{
  "n_head": 6,
  "d_mlp": 512,
  "vocab_size": 4096,
  "rope_base": 100000.0,
  "init_std_o": 0.0484
}
Each number is 128 + 24 x the weight over the matrix's rms, rounded and kept within 0 to 255. Layers, rows and columns count from 0. Numbers have three digits each.

# layer 9 attention output, 192x192, rms 0.0486, rows 0-191, columns 96-143
132119111120122162144143142102123100146112096177104129123156125145126146103130129128116111129126130139150155144123126134130081145109140127074154
120132102138120149096119114104137135129182172121126160080163134129115151126125121123136106129131115168098133164125115103131167138156136124128132
162097089164116105135087105139138126109141163104114145065117132146149107120128088140119104083078132156123106134095113158128139144137117148155138
096124141137133113141150127135124135118127129132122131124120150106153110140130127127132121155121118160106118109147154166118125125132101134134105
153150162117144112104117105075116096131123114153113147106105096133114142199157146125120088144143167144144087116143136094156103121128103135155118
180113162151094130104113097127069127136104159114097112153158139115102164116094100103138138108136089109105135084152110124105130159099106143123157
101122177100128134127121126143147073135136116182114124127142125145116133111116114129137141116133141084126106120117094148118119138154127085084134
111123144143151116128121132124110144128100147098098127107129133126091143070098141102118136138131109140166113116132110172133110105107120156127104
112134116111139145151135146092112139141147116107122131122125135100091133107114091124108116125131098116155118179122179178147119127141129117136129
172076089157135117155118124113162124082088124140088105142116151151146144151114085130093104143140159108143111111078121115146140114140154095148123
104153156073138150113176147114142149116081100142129096154110157095125168120141134103139141110142112112137123146132099170133168139108110148147128
164173135130131130101130118124108112102117098124141109094135157113153115103106119112120167128106163152127104133140163133104122107085104088097153
109131166111156124104140149109145126086092162112161141118155162110121119154121151145148163111158125149146176124168137133100129112140136121091147
138092118144112146139143124118126125105121111157166171115131112145148143109139114094136108144089133164144113123167185134112123123091089118109129
087117117146152142148138127129135133125137112148120118134118158116158106123103113146104097139125115132119132131099164133102128161107141132130116
166138119121131131086141151144122099111147100093128136132165112169164143146138124111130134178140150152165163120122093114113132104133099140114067
154115119112137129111079097129126149145117114124130137122077153099138110123106125166161124134134124127130116131148124122069127089166075128129119
123154149126152118120118176139108155124131196130163136114110098123100136112116118145112120152127143107123147151147125123090140062145140116149209
064139139141145177148136100147138148106093126134113118135129104139125120138123124148109142114122142137127138124107144159149146110154120108110114
152131099139107114114165142177149127131145169176142115100101128120156151123118106126139140124116138084124155147118122133118199153163089130111106
112148146131083116135112103144125128089098137148150144144121148136137102145156119106150123122154129142131138176126105106118176113156122110122112
131146134105093139151170095090167127159166161115079174149162143089097159128096165121133140162177141098127148153114150105163167132128100109105163
161094142159167143121087138132126118110123148153147096128132137136136134123163098109116147121129132103124147113098137138135117097112130113121123
109109146103139117104123137154090150053094144130142146123086111132110129141107117116147112132080104152150124135100099106105164120143091121131128
128125142111148153145126124140167153111141165121150078148137142111134143122111142122152114116113155130156133128155147123108142122144118114170100
176126092124118143116151110149160158128119108153139164105139142113139123132145117147152133146084100166149083151140075119108122130091108164098149
133151157163112116119133114139115150105136147115081169120122105110149121121125112132159126122144146127101118146084108144104152081147083108162147
135142148119119138152129110130128118159143108145141110114120153156118132113128106135165098124139129131123089176109146135185136071170137123109139
135179110154146123128150127134145131103153131152111133119116125165127139141135129160131152104150165155157125111118164145154110096102160162139091
089117121140152111088126109121113126102134115125138132131096139097101116142146120151162180133117121113155114122141110172193122066148102097119119
114138111105115134147120142135116144149146122130128145142093095150152128116152134152136080126093132102106132106151118149152131112161129102108123
147122136073109134130141139152130122134150127103118116150101125147089131109153096154135101123160125128119120121126120133138123102104106088137107
146106130142125133142087146151131117171104123093139143124138150115136129119137104136137131161124149131111108161120103105130127123148125084104145
116096141154120134132120118095113141131146153133143113104110137135116107132129108161153162118171156126098170141136143104136169130113157171104131
115155116139123142079126135192159101160105075153134114129104131088146154135148125154124140126123144117112147104114133128114129189127119100125127
104160133115120135146132118160150100152084127135117126108173114132107129115124118151070102103145089150120136103110156121142132123099115134139136
114123135108081113108115134130119142125163113112155151144130133108117115139143100133102133099082150141147152119126095108122108089107111132146103
111123122144081127098133126155105151125106082144167133145091168119123127127112150129156136109108105156101133125148112105101106145120130133115129
117113124135162120129128116140106141113106122135116142102121098161155117147131140133126088114112146163136130113155129091138097108090093108156120
091123165148086152107143130101116147109142133144105128133092160126121117111095138130102134150160133129124156146149132137137103144140095143068099
145147123165128106101066128173105124127131147119100162132177084130089075187141151149099077115093113149110174141145129113119143098117143143154103
115111143111138102140129133129138121124158134121171150154127100136151105132120167126159140128144086155107096079079119090088115142155132146141121
154142144121122086113174131121136096138118091164095148151127161128126125076138125118142143129140101112132104129110132095115151146156144125091146
126115137107129115122108129149121092150121148112144119138167134112107114134145130115103125114133124132079149108163133164120145093120127122095124
131155129145175128119138111139140145097122149121123133138137121124121170135134135109143125114124131125110130129115103095132130142141151121089123
143123110131152101118149078093127124150127096143153092118123146154159145157164103118130105137133154142160109115136140156117151155180125173156113
129113144072122143146130107129139154113132130159159140140139133165095150081117156135143125095068105078166166155131126146159173123149185099147121
106120138115119124122117146146093095155117121127128150107104126135114128125143193122095150118126143125160139143085157136159118134148169113152098
107138128126147120132122138135151083125129166106139108160132152129167138145116131143122129167132099149157111115099172178147098104168128161094152
121103144115141145099180155129118120097123103138104111122152101120125096099131128089159134136112149107106106092118102153135118129092145147144129
121127148134145156078157128133116155170094155106135137120144121120138106160135154072113156152127149085139076124166149118083138103126160103130112
156110118072157153087121115178167161151128105108164103094130084128155097119146106127127144126121126124071154086123111131149170149104143114154148
096124131149141156119122105156174112091148144124164134146070132069141152109116148136114150132131111097152129106155135166070152159090137153138118
112131140088116133120131180135151130131135133101112156116108108146104116142114126073151137107120148187142106115079157128158158084104129181170140
168129140126104142120156144095146095141110098115108146106111143116119124129121177131151152176138103101139135191130108130133126111132132103107098
183112137147121134155117133138158152138102175162084137156132108113123110118145157117117126103105142110111086132138129126121136156090138144149137
100110103135146086177150102120123155101136126145142116138103102132136119182110109123116089168144115133114167153133115127118100103116158165139142
131123144139102124150118152095098139117133124065146146136146130131109156142146115134115128110100160147144128138201095202115143143177180129113096
097102126143146163131100150115145166196105117148160151125129091139121088128133132120131122087136152141110178148107119157142120142126083150129122
112104137151132114107133109125117153127129106115105126080117125138108109148123147125128113102087123172106116157146135135142137156113146117100135
124138158147115132128121133131119135102119153093123096121116151143160154106162137126113077117129144086146117142116131138123130097131092123106119
155133129115121131101119123149125143170111110123124148103112116161140124107146132114114111114124106137128118094114167122131126154160110116129099
130139155166100140111105099145134130149143117121114115142136125134129120119130109084133146154161131108152131129173131098114158092187097159121126
147136133114168155104175109124134158100161139118124137113121172123134089137118159122168155185145115128091097110096118172090124129136116105139149
123142145145132123167181129106140131157120165115104125150156091127148102100107125117122114132107127105110134140148129092111144134091120116148167
171115112107090117130108091117096135095159150135142105135111108133133116127127061197123100137133167163154116111138104167175160133095133135130136
133152127144120157072163134113117143127168092107135139117104090133104108135137074121138116139091065083121143105097101142151139126167124141172111
123168146147153122143095154138102121129134171102139142109137128114155126135107129109162110166150086117143120118146152112135168100086153133056117
105163107103091150117086147134129100156148138125093096122120157145131156135155167129112101152106114130116105147116146183189130128103116184087126
129159186146112115114141108136122132141106128099142133118119150169124125146125113150114140148145152096164139118089111135097147074079120159145128
133106128163104152139137128125143140119118130125142135155128123133156147119136120140135135124154123154149126116084179145141098144126152110128147
114128109146108156100160146118138146105148086140120123151109118141137099174152123119110121122123098161132149112140136132123169117100119192134179
103094151123143130167133142089149114117117127118132147150139128142118107177112170112109088105134142113166113121103157139130143163139149148137144
133131151117161116138109153161096118195158112111103149146127133139128113128112124168125110172147143145098156135171149112201124138114144120151119
142160112090134176115098113108131170078128126123129072101139135061200140094103126105123138152098104131122113145079142137092117127116134171095133
144154139151139123125140143151131113161093122090138148115121096134055109131168128154144144095096150127150156103143142119133147144135101099106084
135131100150107154134130127136119100123136150112096119103116148124154119112148137107128105139156153082098140134104173133185128107170150122079114
123145148111139139135180147102157113110119132123076177115124170098113153098130109142132152136141147156136155114107119140152133179130139145095123
156173144149132124130116124146111150135119181079135105118096112093149161106126087120131161138119117139147157144132143121129137137096129140156151
109126116120133130091110141153123130140142133177157167166109125119127133150116150114147127150139125159130110080130127137142141132141132165138106
131160150141137134169150148125132074075154119152105123132103120145118115144130157147125107095164110135138137187136090110109130125145079147155136
136115123114140128129132126104128100132160103120130168152145128167126102109113126103130154131122119131133106123132127117104160127122117160096141
162137131142116114090106074129090161155125125118156167110151103122096154147108097143144099128124150094100094142151150122117147097122111099087198
140110118175103127157141097112118173106113148108120117145143125097141099108114127127125156123099094166139136114126115156126151112187136159103132
175128095129136176097107159124146108129139109135099171105126109120129139150140142129123112132120103119091118165104171146111123133129155126185104
135114124155118130142145132119101115093142126153116153130166105138156129129126146130119101127087128116118141160147163141109120090115115095125122
096110124098104110123096163102094064165142096087139155096150139154136136114138136140126124125111129100133104080151126114128108186164129152152129
099130068159122109154124168135134158127098173162126115120110119119146131154103119137100099126100141154122118135190142139172112163141128077131114
094114111083133130133111133154164113136092112125128172147121146122125134152117118101141116158118134158116141128106126084111128138109176151136118
121135136118121128091081157104088110150207159128112099142145136141132119086095125163129129145098157132122108109177124166134150074133165106072118
122117114130107155122161127102119128075115157138104185126130100153128122111117118120154184135107113160143131101100144107107111094103129049122149
122157112121135128122125115150151136111114145137114089135129120114073105142116102145123137112140150157112120102094137124122133145137152130145142
144141130144152151109119162125145100125095099135108146091115151123112143165131082121085119132137114114151102149150079143129147177091094086096155
129111120133124143136137121129124164145126140112119124133118150077142134134116115131139172133115128157066102128132084100122094132141176094080128
115099129105158123122174149106154164118104137133112168163124120153139156156111145118118124138158159138164127144156135101118122140149117132094120
167137144114096131117140139135142110134140157094152132139122142094119128073159142133159142112115140128166151139147131126125118139146116159113116
108154120102125123186131096130160132139126129172154136164132143175181151123124120152135146141108089163107094113124117123137146109087126092114169
119134121140119119142146102133134141100156151110120121114133147122139092111135083150115126153096123150079133138158109108150158117107126157104137
108106137134086092113078117101141118100127138140101123172104103128131104157146139162131135117140132113105156127146171099165128089138121143133157
141114140120148167173109150165171127142110126113140122150125133111146152132101147160155146084133138129172112131128153118106106120113096095130124
091171144137127127149140146151138106116138180110107125124105124131135114153153142123115135136102106132075131164176120124148122127118154117122104
098143117106130119102104150130103105125150109130126119149135167165089148137078108118136087151135048119159132137149100119120120145132119118132124
140102136174115131147118101125151115142133114103139093131121139103124137153087132118120116128129123138140062109167047107143138100122168164156157
136127105105114094104126126168120146138107128146137096101133126130114142141104184125110154122122143149142160137154135141129056151103115167112163
110143097149118133133112136119140187133177139130122161150098124145142119164140122135099132153115146123120099126090142130134078155132116093102116
129120135173130091133135119112124135125174107120094103121124159135129120137132114121134101092155109119122154101121142135092099104144120124126094
098145106105155162129144145131163132068133141137144128087118144104112161132138128116110124108085164138136134156175147141135138138090133110174138
141160093118120109135128138140110123123122149120147139116122163134070095181145146149108092133151123126171150086145120148168128133118170128132173
138117130128118152107148159110136154145124126172099140134111124128143102136118130154125127112112090158118152120096160137167137122111149151116085
137098129115117131121120157142135085101151138144111158136124137150119120090152134151126115144101086135114132068107159127100160081122119092137132
117142174147137125097117141088144154136110175135109148157123094129108129108149122132152154132129134124147106086111140074128166092120148109146139
105139170128162126108124108095130135127124135097148134162152079127109169151090135142164113144106107155112166142143138101162129119129079147130088
130089118126122141182163134133160128107158159150136135157124133125139132135086148114132118185116148099140113136117115168144150122120172198123128
112106133118097129136158136142132155096164096177115096122122164119122181092125153095148138124103112065148112116143144162093136122113133137107139
100132139092115119123113119098126151158174166109169155146128178117146134155106091120106121097132104146147117147143130084149172124132119119132106
116131100104134180152139100097134125116135084098103122101109140161121143166120140116116091151102162118126128109157126113127183155153142145126138
179152134131143127139132067146160127160158173125129111100115140114097165168133085120146153103102124118130135075144143126154112103139124158124127
121124110132131162132132140151114109087111126132145127069133158112175171099139156109126162133147114167142103156093118149100177149123151122161120
151123149134154103103135090092113134132104144117063127152116135115098178111124101127142107124148124122140143098127134146118083109137148116084124
121107102119149077106099120132142108143141137150165138140169114091150125113093079120137161116117121112106164086108107152125147110116130133114146
106120121126110115168121149118172123171076153150129111120140136144142161114147118129126119151134121150156121063139104148128116101117107140140151
113155115098154176130127101120117159096155123131132146140121113145135123131088135140118155113096118078157087156137090119108096157164139118137133
137128120131127112117128076118131113119107087123137123166138166131123121097133152116135106112086124148071131159094188101109118106094142136121136
160145129100124125140110138119104118116160107141097144110122126101148116097122153140130131113103101162114118154113141127174108094122094133159134
116110154152078142088163120134126160128133146092107139165126114156129141148144141115121095139124156129078156080116106142110128148101158087124144
166086161122164176133160126135067102158136135138156082111155141144098148141175132169136192149114136107130136155127117120163108130116137126161117
103133126118165131128149100129133165148104082140120163133120130128160136105170130142143112140099139170124142157153144147140142163128120111125133
148094131103164126131092125146116115145112127142139137160128116121106126151124137110124128131125139117099162170107117181072113098112135172091128
131161141091100120113150145137124127120171164108148162161108151125155109128104111144146093134100139148138101134134120112133165136174170102141096
163129126118120144123122139142113138094090138119140130138103150156125128125156102140111105127130152120088116125135132102122129141147151179144121
111133121119130121163149144166120111142140086111132143114114123135075117126159092088125124122145125093124119182134129121148124120164141093122166
141134162128118166121144144123123170088099113076152171131110112134111108150185100095141076105077152061106128141132150087122114128146176135091100
160147114144128120114086153095124147146137138142132129120116119123126083113132132131121125142166093099112122118180114127153111107121136127096145
152122115144149168127120125137149107136140144156117118148140115106160167079112112119117091156128175098127133154138135123114182152160178120131127
159120129123124126082144126149104133162152095102113135117149130118150133126134124117094119154153108091143135133168132152152110125119148109104108
121131176152124119149131139126143133152085129117163125126114144114134089138131140131099107138126113184164089089150113133112157120169140155158170
139112150166139144167158137113119091122111114130127118122132117150140120126156097093121118159112127130136096107124093131143146151138149145134104
149120135092159107160176110133113133132153159142109108097132144154136068133099119140125104127172057123169143091113123124168120112144132174129107
121175137089173129113129138143134131113106116134137149100124109139115136157121140112096173158136139123144136149134088100131097122136102157066119
113127116108119144152082129123138123137136169131125144127082127115109140153131150126118108162132120126099109109149092160115150117135112091085098
140133118147179133115131128116107123128102112108114164114142150111122105114153128142111141132131155125102126136090051134162153140143116126108137
104080183088093157117170098097139141124154115123121115131126169150161099121123128157149108066150132128126142166124106121121126159106127158085090
149113159096106081161094144148088124125145160145138125161136155152150143113119184130112159135156158164090128123133152107093129103151122158126124
160110105097098198150114135116147131109140153137095152097143124104151115116077148117104131099105122108062131122105134154117124127142137116174143
175152128135147138143156122097118101132111142146123127147126136151107172109087132118145112146120147153126117137138139132152125091080152097138105
112146126122146127124125117140140121141110106114173157141157158126126125130107124152154147133090102150120101154103167154160143090124114082147137
111125112131091139124145129161143154116097146140127141107125130102110139148137138143114150131144132101183174116150166167140068122113135134152197
127143123113126141124153128132115158111146129127130114115110101142135124127125145151105121140113150156133163116135118157144134144169150154082107
106122129133110134151141181156141139165153097130129138138154128164127114128120130133177132148079182140127169138147151137085167125138121102142172
110130126137142156129136116105170113148144142145173143123132119111139167133139128083086111147097178094104106127130142141168114125157072131125106
103111150142092151128126146136135145147141133141124142139130137127168106164120123127131171135115128091136169130109107181150102139136122114132121
152161111124123119153143153118142101130140114119103125146095142117115140147107113112130120140130083160114108117114170180091141149154122129130118
129120140148114127131153160124115107134134113112121117127133098086109170113115118150129149116140142168127148113083119121134122150160102108126144
128184105164114112083144136124129111131164133130073161137108132099148135137144118121135149130142110120144138154118120098102130164085173114162122
130117120123121133106124120105134154137115127127128100126142113111109095138129104112141141129124146096145164120122124123129133097138185104102092
110143126132159125125108131115069130144144144107142105127129121123108160128174156112115139109130158112120109109118124129136182108092120113117119
148127131105110149115122143122133145118117119122129138123118133103079124113127114109140147165151182124123068158158151131180157146109126148157117
132132146164143124136142163126123137104116141119108153133103142149124145123115105139104117132103166106107173192120113080131125112138137165087141
138141145130111142135112136121122137124132112126079161131129134119139117141116143097159121142101126110136128094135159151144157161110095161092135
118155130100070147186153141128154134157153147129124108124137146112098104107119138108094150127115165198140150141095108150137175168149118101126144
125147136128125146121127115133143094131128118121120094104093132102119123143074120150136125115095154144078146086142136074148108124133109174165123
135119160157126132137141097097151132116056098129119121100152103128095173101086138101118130094128074115100150107079111135125159111119147143131109
110101117110144106079125148140095129112135147128145139135137148125114136127104100162145158129128148111154127131139138136124090092167159133123128
114143194110140109143128116127157126124126126111143109145133153156115130117078154125155126118127128062143115118132139110119108108131104139108114
157125117096160131151154120105104135155124133100135128147112085150132143102134118115117117176133105143130127136178139181120120092104110132180099
123103109108117118149163124124150118132149141069144134120100117101133148129129126126178112144101141111106107126152152148128117161090124148142105
172142114136131116109166108143164105187125128098140106124141133133149154127093115071147158120107127154128096150141122095122146084134139131115162
143096120114112085125131145119086141134100147134110130130153129132117105101154129139151102155147147091106108136084118121120105127139080093112137
125131155146148147128126126141101157132096128126139105102181106142135119132172144100123095126106117140164161126146091149128087132113128106102124
142072125145116142153140158077143138152120110132158160142106156191129125116123141151075137103129117101137146143141115166164162111114157142131139
116146122100093122132148119089152143160135140087184102148154134144094144136113150130074135124174162088167142152102123097145096114099117149137120
146096118127098115123089105152082096119181096125117124136127111128106119136128102133119154105079111167096121128121154127165140122154125079130098
126140147099153106122114123112154112137117143127087152149127140074138142151121156110128122134114099106164155092103143103133110117146110125112166
128151118129119125135101129127115112150110118117129106136096139150142153145127110148135133150154076121131149163142140128116117127178140123124217
134148135101106113151118127139143140111140161128125108113142177126106164123102143095117152120116142144127122128151163138150122109158166115155141
123129151157102096145105160108096137100148135136186162134105169082142139150136091114140143124135087127116106132106148118130125131121140126120097
119136144180170141119103106102115135126157066127108120133115162162114113103134124128146145125154119178115119167123171109088127082136109119145084
115113122087109145108103148127159118121133109148133119113123156145150125134162126122114131132130130117177139100114073128160114063144148159175087
100125120134126118145177136140109182154124141113148116124128114121151117134125124116178149128101110140131168136129135089135141155127111122116111
141123118125125129143133130117147118108123130134147149139132133147153114120089114136150146123133117117079117134125113141115114134101140145120162
152125114123124110150113126148140164178129153098134110118145112117128150142123145128120094144135115117141145125134141116097131108150088135117182
136131107087083130128144128108129166113119134129129127116098123125158080153130115134125107085138122147116118105150163108165122182136154119123161
112157122109113133147123142097127101107114137126112125162092122120113132144123141122163150116132117138120107126093109178113080155142131150098144
148121139140132124104151148141115130110137135132123145100155124132160138112155110113146148118094108150146123126143143126137141154162111167149152
096101130107121137161105140127104101108162131170143119125125100136130118133071160145143127125138099114127165096099120067162120143087105108093124
117141138118123157138114150157137191129095141105138131073142117119116114171157130099123141156116162111121143057129146088134142145138086153099118
101106131107099123111104141109114113111121135159111108156133146134112143152134138111132127098108087136122126142133104097156175098126153126100140
116094111134125120129115121101127121128152130137095124135143152113124139115122132123139127137136152145102076170128109122123110130135099151129103
146124154162119170140161123151102113109120133110148146133146089114137127107117116116136148132116137118125136110150107157128085121135108128122072
129163129101128106112124134113101106120130169099140093125151116143101107142119138099122126169139112122153135104119154130114125148135118127141116
146135126167115127156136126099094139130162131113070144157125150140114111143132112093126139133130148155112159134101129122098114148115166113101104
099094118160066094097144136127114113131151120106112100128152122122128117124148116151162132158126182187102137131164133110111139131155141170114161